From a checkpoint of a small transformer trained on Wikipedia.
Architecture: RMSNorm before each block, rotary positions, normalized queries and keys.
Each number is 128 + 32 x the weight over its row's rms, rounded and kept within 0 to 255. Layers, rows and columns count from 0. Numbers have three digits each. The size before them is the row's rms in percent of the matrix's.

# up: layer 9 MLP up, 1024x128, rms 0.101, rows 499-598, columns 64-127
# down: layer 9 MLP down (transposed), 1024x128, rms 0.0996, rows 499-598, columns 64-127
up499 095:163127145134111113086160160088104205075160139106137138085122141125160094107119117140110080134082111070125237127137113091170134079125153207161117096094138136144147152148180232130119112152094127
down499 094:050174154131131157141130105146147056132114082188151102128158091121130080099177162111120124138119140122075120137134161168106120162148169110079158111127205137138082094144103090119138145151143158
up500 102:127087137152179178149146158140186167099174158112134068140082203156183070118112145121085111211143066113137119127102137141163112134175111153108105132115135121096188076109175141154102092203098132
down500 128:135185043138172133085127112115153153171180081112218097146152126080099129094163193126148132122093126127158114129085121077076148141093177083085100163096122151111175145133108130131104151150114143
up501 108:124171155111146133110160171143177148104184131068166108063142134101113091143140124151134075122166120113187126108111172078095128129138107086120132084112169101098145133064162170091132041106141119
down501 110:114129175112128140156137123145175096145099098161178154193166132161152129140138074101093146129114133099071130147057142096165136141084126132118125080110206100196112119130084142126115139184125134
up502 108:165138188092143112135125097143118146124152114121176137046228149131103107095124116071132078148101116085145155128119147147149159091171113113134107140108153131112186204112106186110185094131183146
down502 110:153124181155149166153115170103145144107129061135129159120124200099107105099159120137143103135150083126148087099122209162073165128087115154073188134159109101158094088167090171106185080125159129
up503 102:106125166185146114153152189153117170113159153084134067118103122178084083141073117161146102135088139107136132102139143102129130107083132139130128054146139122108165123097152110132108135121124172
down503 110:158199154196186131056100070096090114194115136122146096112151166137121095098102142126084116082136135122128079116143209186140148099152091153138125167111138178119121154147120169180171177129115141
up504 107:120182146151140109079083072116131125133142171040157138075099145154139126116091114075104152114123115114190161166172172141123137076106133130153140084084218123126176126132107201091145077175119106
down504 105:107129085114114117117101108129154132149132141106146142111124142155119133138071112127172189089117172199107143082177135152054140086049130120174140149115140095157124149085142137163156137132137067
up505 096:055132179138142149131141144120090146178153077110151122125082199129149092078159132081046129139100143177150103135133143113125131122115150158107136073166061124147152186088166126089164149084190106
down505 088:194108132109105106154082141150163042123067165130087109087179128152094130166118112161164153084125143087112147087088121151132152144096116087062116140141168130131122112148124124158114095186060152
up506 093:181165154106182062111102119158107131087136142033172106121101132151182104117133139107092124154084135212169150078141153173142148095160156128131135094155138136119140119117085160113123173093112180
down506 093:150149116092136153103123139175169142170169127126148188060166102107149125078091126110113159156138163095104162112122086175163150106161103166121179194109233131165129163104132149097115174178136089
up507 103:152126125136116130091112060084182116107123134103123058113112125111145127128108106149047110139130141107140126097163159185130141093067075130111149094168113138128105204123079126114155054198085109
down507 097:131106124142117127097164139100151055154111148082117064032123132120123132078111111118166213136107111140124122159095138132158126139160188110129140079132105144146107066052143046081090138117120112
up508 102:112141133125126147077190148054112067144162121097121131166121104113092135136115150119109053148087120059121131162204169113119137090144169158134152087091136148101132142151099126125124127161179128
down508 103:083105114136113094137083109131103064095129108118137071123100161180140106111150136148148100189159096109138091143065154103113142094158067144110104166113161119201140151100100188128158100125024156
up509 108:150121134100206142155136069168133156131188123103162112122102116137092054166115170137178117130058134166133141087091142132108126077183102147056131122116145154163156124138095121134163116141073175
down509 116:149134123133069109113105160104119100166150155101143121116191125119081105154136188152147135139193100147072150147142111154142120051164080101114110127086138169145141222136118139172069161119095171
up510 107:150155145146178186107109073129092142108186031116153026123091126089131101125161158099108078154135112107143092151154140112159132185101076084111117144164165148109110104150088139149098090141154165
down510 121:142068122107119123153135044162067213145127131128126167130138156124116100116164081110108136102115134096097161153120126093113132143136128111128117118130157109125140105113077186063117100115052145
up511 110:109152138105099152117078153071075156162149120090133099169091147105122099068138171107109070149104114119080122143167164102148085145185151131161117165059130153133178156129190154079085120192141147
down511 118:126065118160070079125132112109165140079156093053081142072139139121154202138122134102053129105153153085137145117122132117095168119097144119135115076112104105092162073182163172114120106110128124
up512 094:135059158138122151154104135084165144135132084152136112127129140115115092107174134138131096145113095157115119126179149082151093177103083131085179147113158108075111068133139069158094137114174157
down512 081:100175130117131105122180121150107012143066146124089128122136108155150091092065119128113138139150135137069170087048104183106123050123172123163114117126111123192092148134133130072132149129096133
up513 036:130137174097139142099154122132112145151156104077134048138156176113100073094127166119145057183095097167105175135126185117072112073078109152122119155125163117118161181164133195123121103165083171
down513 026:157151075118104143144176072109099160100112143144130159145148186129139079110101136120127083106152173158094203167140123188130198181127183089099124062111182116121088147140092113126114123122098166
up514 113:173159145095133118059103100087115161079157126099120112155149183102123087155170190131086096166141145100173154133117129110144086119131136155128111163119170161087124128141136136093150052116131113
down514 121:130113130157125120109173149143051178173174077156147088127137079125130203157109122150172070111178105163198167149099162098140105187103137108126119139109116085098202157075095122122172119124124157
up515 098:125143158169146138153088095177161110176105200109131106131097081124152113085118167080115102117063093118089097067141133130061087139158154119135134175118135085118158126095157138159102132140118139
down515 086:121091153161135114105116164127051115109129075101180105120159180185075140137192137125154202112133126114125154159173158136232175146084117123106149130087201153103110146110081151079087135139118127
up516 111:093069158146175151121126131137135143161125102117155138141154137106114104144173102103116101165142151126099117168128107094122175110093131127079142225152188172120135144157126122117122127137085207
down516 112:090153139143094126141126115129160102092108084163107149169088181154115118120165133113086061111100149166190070124121174149107111144121138152165184068117160147123122135151135084141150151148093139
up517 100:160182131168165072138125156134068137110174172116197119173181164146106123143084127117125113114127133125159138138140123116144196134088121113106112121093181134072143099167157139159163127167145167
down517 113:162174133177202118161074103139161102138096110107055132115130168108152176165151105082121152093096150120112117094155147104196175080068115118153115129172159141113088117116108100175118163122109127
up518 109:159123110152121062122124085068141159143182119127130155101165151111125128161087147096152129140114064134136130099060131123156115186045100108125126115143180133134131195155097120129150100116119158
down518 115:168130163176092103085138058103145144157179093087150195105119121104134161075080118154118093133097158174090108117126117130112142128114134075181168114148147134169154161096103141094129124114153188
up519 099:140125130216160125136065127107096161170163135096143085071215123151089136127093186144112070120122101090107130103168107105117146101112126109120109158122096130131165104121112136181093114143156206
down519 101:137103127114172090126172105122090157106137144112181179140095155130125143156158099121169139120216118066144150125205166112155087056106159126160067107144094157111149172129122198094106121147163124
up520 100:067169133128130106080144068100140156145156082114139142138145100071107082127111099096121111139073174129106151063157146155070140163127157153120141125069126088127143122157124141101210137115153124
down520 089:179116105164156134154142148105113056090068189117120091120131163182135122136188152098065116146177051209143142157111116133102081107096112123137102122180075102147138144156140124146069116112132180
up521 104:169095160151140162122055132118090141178161191120088123102139177132142075097153123107130092107132128103142114081170167089111123068106106223082137151149144143133165162088173131152141134128118162
down521 093:052147147163104140126134146074090144188118126109119164177181127134067156154110114103109152108124098122121080153155156060095098117121140106161082116166075138164067086131139141134133130160210144
up522 109:137097126096160195129120118127149104134184151089203118032161086137086116136098142077170125113149157106115198178092137179117097123094067140131097156154124135111209146107121142105119137148087174
down522 104:128085161122144116115085135172131124092146116163083113134111136138105098127177134187138129098140164111114093090121136192140162082189121137129148156176124153158119125121140171164075135119125157
up523 111:176152186116187102104141125160098129095121133157145139156104185086130120100163200134189077164115146067138151143182159177098077130157106183127159080165068154142142186164120144134161090164104120
down523 115:131094126142173143164130135134138187088149089134141069100110088119089178171095136108125141130160109066161158146097168126120128109057142123144071140102084210133157183130075155156099113110103099
up524 099:111136094133134180118156121093180167100140140096180121126094131134130122122147142100115110137164105102145131152165157099162127102101121161111080114146142109129112218089099147072108060087115140
down524 096:097131070123199128122104156131149101147076201109135109155112091164073102155073139121098134132172113161097117144103125165049167099143127152096115106174116111100141138071134202177137169160135164
up525 104:149109086126177134134151071119187157111183060145155033107145110166149134145090101144156102172111172109187146129092205115157151111128125173164150172139162113135157128155154124142178137173138185
down525 106:161096165107127109147144082091111062163070148119137088110170120111090130165145056124118090116104085104135077157152100103170200152145114159148093136074159147169114151121189123136107140083121115
up526 102:050094098054144196123160094130098152112145149103147136153139127145045157178139141095137131154115092118139120139143152131133153103128117162076165203109134109173114115167094116099106104127073126
down526 091:162156146184157018154127170113090058112076114169138095140110120092161092083131165092150124119095158138149116092133108113118134093152178089133092094147132126107169118115127089159167146157178138
up527 098:102149215149219101142149166183101175159164126139131109151106149152098114117131154176164122197099146083110153199148155145083141117134112179116075122151126161107097131125110133048156150145063149
down527 097:155105178113094098114073150112094152147122095151043163180134117104157131136115197129087124104089125094117077096100112129200166124136128154167182090141157153148077094130148088121141131180103161
up528 097:156118123110146113135166142069125177118127126095127150110213098067142128148172144146170114128124127198114089125115140135131138181116131188124099125084188085127123144183122174063186121101126120
down528 097:072142121113111126122153066158126121183119083113104093126097082103098175169106121130111121126140074159225099169134139151133127140142116120153174105065117142158113106143141099102113133121131152
up529 101:159177124072124137122081092057039118108132113106141112074098152077135102163181177147152032109106146118095143122089128142150117133123140183166147124116084121112136130141154105080105052114084150
down529 099:114051131138134127112135141132086179081180146119077152135103145130105065088143106132176106148127126153143106149085068093130049097186086167131134123130097143073127149117144124146167125179114110
up530 115:121085112142154160149139141141106140185115125115150108043116108129107102095208158125088113148131109133145173132090125181128130132109114134153132177146065165091153215114080126145171120148148153
down530 111:139128096165106090065098126101191111113155178114162149094113093101120116132122121103180138127125174115111173140164130079150125083170140131121093140110192126147138110110180186167146114114163149
up531 108:123132195158168137159091072102143113147134160099188102075123126134111092135124199101129124132089154111122135159113139127101126089089121132138161078140108080046119136099119122088154147182097142
down531 106:113106102148070094100062132145139126159202156143113075139109112164127186122181103123135101144109114128150051121149164143160092148092081141075129190121146113164133074125119120151040163111130196
up532 108:148164129185133132119092070087099096137120136110136102102195123190163134152124170125130125145063102138177143105115141043097126111000133146148145172101099107059104141137108118096145114065125132
down532 095:126124051110177085154159144093128102115109159164107057140082120119078091104134098113104125084114144106110135186102142154153065149154123099118135120152097116174127097116129117149091110191207094
up533 105:097102168163135163102168213097091107126133141070114107166201132127131105138147101158114109164136135131067090173140197098110138114164152140156158106151134162092104134138170123102130102140119143
down533 103:091120074130118159137161122129097151127146084146171135211131134127172104104126144132177170128120112130157172072163152126124095110098117121076114139147148096164136166131164067178157137139126157
up534 103:153149163123139133112146183151154184142177134144122166135127149086124115102134147087064079181135122077121170120123145107125120149106130145146133151155117109092116091150137174105104099169157196
down534 119:114101178105129142133091114162154122120143161088109115105121137171192076142170070127132141160169075108148098112095179114107110132177119171166159070160122124125124156157108105086166125125120136
up535 105:103156173112170081106137125113070143165160158107140106148165069139132116098102127117177133125151130143078138091102143149022166158108144132107155164115154095144102102148106132120156128116102181
down535 103:155193091109088112116115084162155143114112091144146140103128144155130093062197089106130116140113162134201145108139124177154118112083126084082172138152113133111119197147141101113180138201090119
up536 108:145134117169162154095085072158076109177144224127165095124145100161107168103138178042082091104172135127161143098196114131173160119065100127095099140131125163130125128143123106169126116121076177
down536 097:079145162103081097125164170157145167145163110104116165164156144101094092115110065137150157126104108112148107153082139080076127055144153140129156095076135144140119124124155155063163105143151033
up537 106:165152140101116072122076145126113128099167123094099115178115166154117073150160142124145069160094076183162156110182126117068118145131153141091129100124152174120168149179105127097080132121138171
down537 111:133149126131148152100136113134169195190233132133115163105083105149154122148139078128099165097144137153138118140130164091165165110078114049117145157161147156136141152125134158167102122151159093
up538 097:144101148095144132133184135154109176090130078123123090164130115150121072186169103044114155186096116068104117137094113143178102137122080117138093114132147165147162177127176174149176139151149166
down538 093:117151149143104148097101147131148078153193151124107163099137162082135111087112147099157127106125157167104149088161176157101138097095165162135172101097154058086138125156078126127120146133095156
up539 095:135088114111202155169094108123144117071126092092120133114127150104114136160158157124120116169071135158091170087130146127155165132125158135069083098074145097129149109079121122129178136081135184
down539 089:133191146126040129107144131133164136217126185137120173155142130111190085097077068164101112134152144107146134200141106105090070156124099091123178149130129136107090111147124143135144098125132116
up540 102:132116152110116147162123079155128159171132129098116084130147136153082109145150130103115098165119083116087160118089102061165147126134128170128117145160078136139162092101133134140096119150077164
down540 096:116107075108159140096147144128096182068129181141095124094118110125136083119119098061133155176139132142116140171108106112107144135119081108115136101110171137055146088126135097142131121104163073
up541 096:147065159107127157094165123119064067140127158100168094161094117136123116137153117078096032146106080099138142129185147122108144075125116203096080132128137130133175182105121151119152107132143142
down541 098:062119121162142094125147101116107000135107124071135100135118126159142125121122140124161089178137088104128055123146171107090141094121103133139138099129098162150146158125147117078167119149083174
up542 108:143133151108133125097151046125152145119139122140126100178169107129115108146093142119139139129067105063136141102132115136125134158128115235113166151130095189117144154166143108163172071170096181
down542 104:126145083159171123093125092110097119110147153097085116140154107152127128129118139137142086135154120143090139138136059132155143173131140083095107112103148137158136106142088143144098118145131089
up543 106:125086095189167172144105160076170165167128113121146114132129124181118103151101180141147128130132081128169122190064121136085141122090136140104138172170104144102210121118146147072100091163105140
down543 107:103176168174118100130189077092183137097119133181102158158164049143132074127159086151110128177124117176147140092131135134110113136108150142183127091146126133105075141108125121162119089150104130
up544 110:113119098080124112137128131109120164144135169074143120122136113136106081129128191104145149145173102085108127162084215111113111063159082155110096141130175150060170141149097122054093104139124138
down544 116:102106139100137169145152123173072149102189127138123142122106166126169084132069127120088121114106112156143102174136119059119164144161093122067150097115126166130156119150129177153074149130115119
up545 100:168137196143166137122069116116128141154195129069147084114137162112144162102146114122090103134122109166132129100111134181164138163120198106057107095078136119107119143205130171182135130116126141
down545 100:154098120125087134088077115136163069109068126156139084069147160174108120123121101137159106070152113115097094157065097070200144171136081104137111181124183095181128132096130114147067075113121107
up546 097:133134126172134137082163093151124108098178167103192107163124104183146050101183151078133093131127085091139161181152108120079120109169131137105130166059122146118124082135153184144128122131106127
down546 091:182105128089136143148144141166110181125104165076078136112178136128138129118083137101138155110121165143216130101087051128105118124126116109093121085125147173129147118149099147092112137089174160
up547 103:113098149121167088145202143130177130121119114151149136134093143091103138143128153130146172172140138185145154156092181185168129103119110144127077067078125127086171102062123152056115102120162104
down547 105:113110101145098141090091103118108148141132161106157111199100157177101133068186095150152096063175096099116108150159189086153139125117108122162114160098063151168122168142102116147181096212184150
up548 094:147082167082163132112200120154134123140155121155121128158111117130071153106105120157148117133142121120125128133184210069124130113181119074160140141121204131108120137142135095117109134165175219
down548 088:226138128215094165101151121112124100108095110134074161117131101173128175125160152126127138067111108129070099162101084139075121168074119147115073128119127184153128111161159122160106133093040090
up549 094:159098114051159130071120121191094109188143178059163054127154167158170109102115153090109124133106084136117177079171139124123163093152165102091084144118134097097129083107155190101106076095157165
down549 122:090126107099092146101130090124149116135124121182101158132090089160116110131102149111091149087117133153137085098121093155082148143162159183133138064080149102130139170083148108131135145133118106
up550 073:127120146176124127048076146118107101108175094121143063084180158057127126171124138129135086142104055148090122089104187090136111134121157131102207117168171093135111131134124118121102059145160153
down550 066:108140109082052089128103201143200121106085102145119191066174155102104138108113126169121129159143135085139133186168142141104182107121142088093174102163174164148089146163098130181104156099124090
up551 110:045100165147145169098133112094090091098126120125114096130184145130136095133166159070097127149091154185103111120160134157152157143171177124106132144140163054090141120085112119143183100135121176
down551 111:178146130144134089129132167179165206218127150125157137133074081129123135129095114184151134118149142099106168130178060092135112191052087171213083093150103143101169138161143143109156108101151099
up552 104:127147148113132157074149089106142128114149182077174141088144136091164105171089151129164145161120150143205190138126178169118138098133119113192180146121115101147107097124104132112127141155093136
down552 094:111101118109181172102193102047135136182164163166168139147145150122126125103046157167106137107119131130139123075185111143147123106107149130155193070108125145110107086119149176131106082123099109
up553 085:156139111150109128088123105112158161146169144135118117144150122133101156144112136172160111198062136138174089174090152105113125104126086173089167181080087085074133127171138108114095078187153182
down553 082:128148093085135104115067117066121158143125106135097176113121158104144151157081131155166220071119196157089133148092108140205087172130114139091142173154124178163129116147141141094125145085160161
up554 102:104122167158206149187123126062177122101167127151119094087127093186137103141097115122101132217165062174146140140115140089140160098116136136093129086138115145102150086093169169141191135088084124
down554 100:090145114115108095085178146112136175175150091115151117191115081133152131115165116132145127100082181092082131109125150117103070107097106102140185069114152102170086127130153101086136074212189107
up555 124:123103187079121189029152124149105157085154097133126103143159132151146081112128200118134117134110084124094137122099152104092150114172136125085142147106124078154151137144132202133192137141135182
down555 150:161119142066095142103097174151144181172115123145039105157081193139123099134130202103158142106119110149085129134100109125122123152130146145130116184117128148137105121159114173188118090197103116
up556 101:122151144161100162126079092169155156105163138092158140131209148082146165120102142138141113149128098098116124145146191115129218047095123158067129092149092162118150134171151156114141095092123111
down556 109:140096140152144091080161122113131107093140143170165114111120064141085095183092166146141076190136160189130153093128093120094039152145125128182159150091096137116123178086184093096128158162130143
up557 111:119133215105175071115143126138083190123224125139119109165119185097082158153120124123113098133072078142148159098167134116170124083123154074121126127127083115143111160129141119095139059190172180
down557 121:071150150082117107142126102135076139133116157108100156137163078147067138162134076105118151144139164134127142113064156112040134122110106136103126136117099161143166109096134125084113137082072122
up558 109:136106163131118173101106072109111116113120167121170096145181134138096108165147178094111108144098102144142137143089168156028185150112101133130160152095164091092161117148077115139144112148088205
down558 100:137189175188135077144148124106094038128030132118127168079115132095098136123139085150069112124141097130142130114123090144178117125125147194145110130157119178121087182132153106119099111079169050
up559 098:085152155154115072109152090148091100095121129148163090175165099114168092086177157095156118172118149186146122096148170115089191105113093106121068134094201112115149197174131114098161124089108123
down559 102:141118165133181131147146132153134104155081112136160133108106126111082080146052116168115116163094137098123114136106150143129065194104144181147117163107111087084124050121120104168137142147125157
up560 109:130102163131154134160105148103148145127181129124134056127141094163116082140143129117068082139144097109148132119111229084103205103150144170141182140136108114142138096121181132138122119112083138
down560 120:109146141116111115146119102099081200152210089142141110113147078155075133135097190124104163109119172126101157182128084134100173135116083171145145143135141115103169148072125212089072120113143197
up561 102:129146113162120156148125034146157157119134107100150087115143086129147130107146126173128117119139153132138108109158207162079168067083116127125154116016135133073163081134104147110141116166165137
down561 103:143100149100131136139151122130145149140176069098163127083132114143130130106162127119090119090109152130086068160190144178135184059077109153184092144105112089090151109084075121161128137128120115
up562 095:149080199157167112112102141181170158121156135132162136121175101195098130124172115123130136190134093099178192090134142129134145155084128151093095181139083050126179129119114120123147094126014133
down562 087:122144119141149115153133132134117119186146162113155071135127113117145120180093099146158082154155133094074113142109148142195094104127108148159148120184126118155130165194094143094146101172158176
up563 091:172174168124147158159152149136202153084182098140125088186143129098128114165167114134113090189147135122151145120185209170103073152139097156085099139179122127120157122102128159098147121129165154
down563 097:138095125156144188124051105145139146105163178142133149127123130201115084078100133178151128140096196131097142149103065128120091181152100140069051133104155109137103178127090164099176098129121128
up564 099:097154128111197124156149106124106166169163091070154124078155099101142176140176185186185103144147134104099176133120166165097170130145138164071126136079142114125142173110150128107153143119100131
down564 103:117145158094107177136158170140075086135149101120040134183116153128163101153158078138151133149116123156116070138098148152161111123115134142136205128094190142115138141186173117136124157116159132
up565 098:156029129175134090109156133134099120135154147107161080108123168113137103079171113103135100143144136166153129106155123069156134166102160122108122119085158153062101176133135164090109116194134173
down565 103:120146103155106118110130109079128116068127071158155110129111105127099196156157152120158104106108206154115200190146160144118120163102214084146145094165099135095145066153088156147137136122155186
up566 096:154123108092149136120111112098125160114128154104133098123112095092060120131103150105132120136072119085130100112109128117130067141137102078108112178130084089153136166156111109127106167079101129
down566 087:135147149151118163086152167130118066147178115118120156075134167135176155124065135157154125136162174145153109135162180127174205124123150140152157134094157159087150120116113124139150117180132165
up567 097:149094142114143081120139164149109087117134136133104068143063166134136125161170119082086121176125073144131165026118105202112112132183124133128117106161096112105175115111154117151128107159136152
down567 092:169154138176118172134152149156161082167119135088142104123126137152118109148050156203170171075175158091133127225157070111115134230126138136112112168125125165153123125129127080125166107126131164
up568 091:084133170130121101148146155149104096118185097121141132123173085102119154133075123134105098188070109125165165093094184114118171142136144154106133097116128203110160113069125164075175084099144124
down568 086:103036109100066098150132139104155097134125121147115132208113113141124120104169114143154114066126093118082108120189139114122108112119071118097180150174178134097158109134113135195089144168151093
up569 116:084086161107143187125098101127143183076144106146164107140142135116099109187129152104127124115123080127073141157109159128123096118133168108153115128109164162100194190169124117066086112195153151
down569 123:090103143156101076131119131110127094154187114133127184181119128242060127121133088114087116135170098081188139103160202137088157103104145173115148110097069139143084136150098142163151129124134124
up570 098:111148153136227082137096073160108158119176064102133072162133100180130157149119186158135101142169125085130152126098115121108150163173134181117122190090111091127127138062148147130141107125137119
down570 099:126106086134158109117114155064179153154142129149138099113108116129155181194167078096083114135174120115150127151135162184116140065075124148138148089196099084156116125138142110105115079133111110
up571 104:146154152158169099145075135080161121153204195151133088108174091101096185114086136145125067114128166137130160120141185140139172136080105160115129123097146105119136116140106143157092136141132200
down571 100:184120175066076100130159080117088144165167106150148109100178154125102094129123112140085174141077146089123155157127132165171158114152133137153121140103101135132140122108091222135171112134130146
up572 115:122077103165121108117128141087143134125136124099135109155113135141080131147112113151114103173112113157107105163103174098146138103078130124137124129068196117082123104110102128136116132122180157
down572 129:114193146142104080176079093083188135160130063151130112135147121135048102123203153175133067152152159162119167075120164173082114093154145150122158126076084143105233161098101112094101112152138117
up573 097:130135148081155140159205107109130184159155125140137120106107147144161123097111135117151110199113145139133126069070159100099093096084132115173160073116140059084168153106171148076077084140107179
down573 101:141079108198140140108126143160078134102122135133199163140170081145130127138088127160122169104139111115161129176131156100076131147077135126088091118107125103163080112136102137159147127115115136
up574 104:104095140084109102079129059197102118151146164109160122118077128094109128156164147082127124153080138095080169137122158177103181076126137142075137127147128139148108173119182144098087109145117175
down574 103:083115175171119133143187122110177054143069123123146098124114176138110085139090099115145122139119105108109095126119117164105133221133186106125134176156111097151163107111074102152135168158113155
up575 099:145124182080110110169095115168118151130154175141166096085186124087105146121088111069144138177106101080159156147081170123051084123124080149080142099112084136119211122115185183075127112114125111
down575 095:100086102166124171106202131184153110171158103100130142186044150135111111043178170134131081095137133148075137119152132089139123128112088156162179185144151078125120162139104159121115132103172096
up576 110:127135164151148105127087091097065122130152064113140133112154163157125167119108172109090060128157146116124175134131154075152189102132159155145155161126210096172130150058123120122103136092100218
down576 118:082140116157100119167127107153094155086133086089099190129136121171098140135111137079117185133201136185121128096096173167077111095134128077071182140106112189128169107119092088137109105164141115
up577 103:088108177124173079076133104162155127107133140107085068059133142132092084136094170078198119137108081105174125100095135078151093175154123119109222158144119130081133182153121116130075098173085128
down577 096:127194165144129149141148182152176183098208112115095123104162127130115129164053108160148145161147114091120160102148119102132057139171137132080179137112115071073113090089083113126194119107133111
up578 095:143099150147221117127136134151141124124122105154131098145115100083078055087161146100078124195131151121104133140126100146155128116097183136085115185120145158083105104123153217156097044137114187
down578 087:108153157124112132095119180114123080151105127143103143171083120129193194044122113149145084098173121125124106110082074159140155081138052083106142168133126116170108054138133092201138153100124108
up579 109:116110191092149142127096116141078113089143125132133092076115144126141124171126213127138132149129123149163136182153144158096159122123072118099107081115129138138153112096076141092157150103056132
down579 116:096067148081163080202141147092104155125163137125076155100101107137121124190155126066146108118087142047155087133071158187155110143100152124083130117141130132096119097136128110208123162115122186
up580 101:130088128163117121137083029149126149131109147125144114152149168149073058114134158087130107142092151126133148131172173114065134053125125180103127183131164137103133107126111140155134109127097153
down580 099:080122169089110167102107148158061125087128098102196118106152092179133210133112109148099185140107118122162153103072155140131126095117134081141093115124119136148139166132108140115111126082202096
up581 038:157053171139164103084147098100120188110150127076174110089130150116079137148124168101121085180145091153178151108166153099091125096116113166087161114099138131097148153132148142112142131145099170
down581 022:174145063139160091107110171113200104080182127090130119120099210089108155179098172099108135110186168150133139178173093145108175106138121078141089164126157143159105088167128142156125124208110165
up582 100:123111103167111194114165139148124159175159180111167129102161161108101149155113205115102092131155087130087181109156112076109164134133140120148092134122123130149107132151112119091119084144109194
down582 101:066138145093128104135163138140121138114125115033108104190132131119136081134140111088110125083113131135105112109117104173072140096156093152151128205109113143178083095127164090141108136113078137
up583 070:107110137114159152093125105100136111119194098078117037115146077115195110182124149146133090145173078131148140144081146129129110150057128076097160107108171161116167187119105195140134040192131132
down583 058:156088099102123085134112124093154098098095090088115086149181122110076187080140119131122118161070179128093101125148121112160102096088164095189102093132128131162046070100139085158090143128190110
up584 098:177127178067121150151147143156157170108154138159139146094149133110132086129076108146169144122148180071131133160141160094102081108158058179144146102122141123103116134097094194086115088132159158
down584 087:094095144182133139086144130138142107171089104161119150113147129195128113121167148107085093121111138136162093124155116138164168143158110124099124185139087151160144196149098093152185166153094121
up585 093:156138204105134071108150110078138161124131133129129108127108145091124116140148094149115061151125100086143106055121126100166157154170186183102092102154141155094176202167113162064158070181117157
down585 092:111154146132126086123122139088114179199168183125160105159181107138081108091128132083148151106124116095163140119151046101086208089154166124157080118099160113126126088105214103125103123098139148
up586 115:153099132109172145103161123126112110158125129065167087151151113119092116143104162154125048129150093108111128155062154096154111076058122190091142186121114098101120124132125174086134148167102143
down586 132:103124149161189113190088183088094096103182114118084107119094099132055132134108152058126100133159139180101096138132153118171135086105149111102137130121084146091142064095134109159128135108132173
up587 104:098161145117125121108210059117137149165132120111141104164114174170142098103089154130150088208160045147120166119073143126141168155173183084142116114120078118049177114135133150114157082147130173
down587 105:135122147117159215136105128053180105146134177183116158124152108094115176116139104116076120129155131173111126131136159176173098143096178107137127148136177106120108122149091122098149146165117127
up588 031:116137137114137124128138087110105147165161174096227064126178138128132135151086164135134061168075082137155186127087170148092121100101123178116127116132146151078159169152172167092151091162107171
down588 018:186143079179135130141090138136157147112141112107184112166195084115125149107159088123166140149158117099138110071161170130174111116109093138118108195130081105181094103131147132122084109154149121
up589 102:154098121124169117096105054142107093094122144083181118107149103127112128089112169113151106112122147124120169115097125163174145140157143116097115054156135151115185152134126156134167126154163138
down589 102:114141100162088144116126113154117111120178169131140081117163069141149152119091085122126143114107118116112170117102049170096141164041151159117090128132082074122130107076120191161112109123103136
up590 094:122072149122165175166080130133159156105129105136162111128171173167107127172114167075181102162049191137158148159161160090144140135074140141134109167117132082106094113098121122142066107184183152
down590 093:135147103124119144166126133116099063086078121079110091136100159154138107136144139158127171114139140124169076104099131128139124144056133088153158164059141113071140136100165052147126193114147101
up591 113:122175138160173137117108133081159152156197171136095124060173152134148163114107194133069084232159127198141158138097148118138124133124211149115148169048118167124120160118137165098145084098112120
down591 133:144135153127080155135123085103132105108118182186092092131069175154174145176097130160186126046154107162162136075119143125137126115159165161155161122117186121162076094082140131122189124076107098
up592 110:104070134114135055109125120101140169125143088118142097134127154114153064099151156109162146153090140128178104087110120080134092149119134175134107147182132163133132113191159139106137138209130192
down592 109:079100170148107215149133159165154072148098140100131131135105132128144154142160123127154070141116101196158117170117120130174111152069075144144155107127131083166113108120106150116160160072100101
up593 043:093129097112149167106097085107152147132221128111171078121121087108182169074142129046138129134120105100076106138146150100140153075109105142136173159064153157139175161128071159127119084172125132
down593 037:074160134106121108108105136120178066064077072199129110129189165144086159104082124112121082147119119104100171137127188148130089161200138186140143163174106135111165095150152087150117109131133168
up594 101:129082148126157113110132097186171139081117112133139039121163159162168108149170127106129132108179155123173140082122148113141151127122107155115134143122147079132097161157074121101155096173102154
down594 090:088213137134100133134126140108123121178139133133117158111094088096152128121069143127163048183069132169159090173128120123137131103112166076149175080076109068090129101134212107072128145107181112
up595 103:095091145171136117029178066125158181107182105117157062162096127093120121065143141146119050160092092133079101120150149138136107131136086137130120153115100113094151163160136144114139112187133176
down595 118:133123123154121208080163119130157132180153117126174120097172138095118146157170052149141101137177113106133148152154165150135047133060129144125108087163075082116155202120100158093108133172140129
up596 085:141089140140119109045192140101137147141112070116143110158193114168174114125144149111106109108123167140128135112153138192133111158098116083097111184108118159137128207134071167097159105141098110
down596 087:192121124153114106131129162169168143118101115138111148157112152158147144141092204166181114101150181126170120118166100185143159164168106135171145130119139143111136081142067181107138151133093140
up597 118:062130115153108162111087111155119149111129065118142119170182091073119123094142143149097114195112152094096135131168166114146138096158108130183184082116066171135140149144194105092119086132148150
down597 119:149122129129124093115129145103101096089089155086108117194164143120145141141164178123123092154128058121128189148126151204175165143096140080165137165034115170075164134122095150124188147139092104
up598 101:126108129106138145144146129102095135158147133094150136104115155152108142104036153124100102133050142096103143184103130135114174103106110173092132168115073123100143184135160129116137064191166163
down598 089:080133116099104112113129091132168090084081153132090099171113110129134157098149135091078142139115143170085131176165116127152143089154076110164050101138174070127099129108150066137075165119131102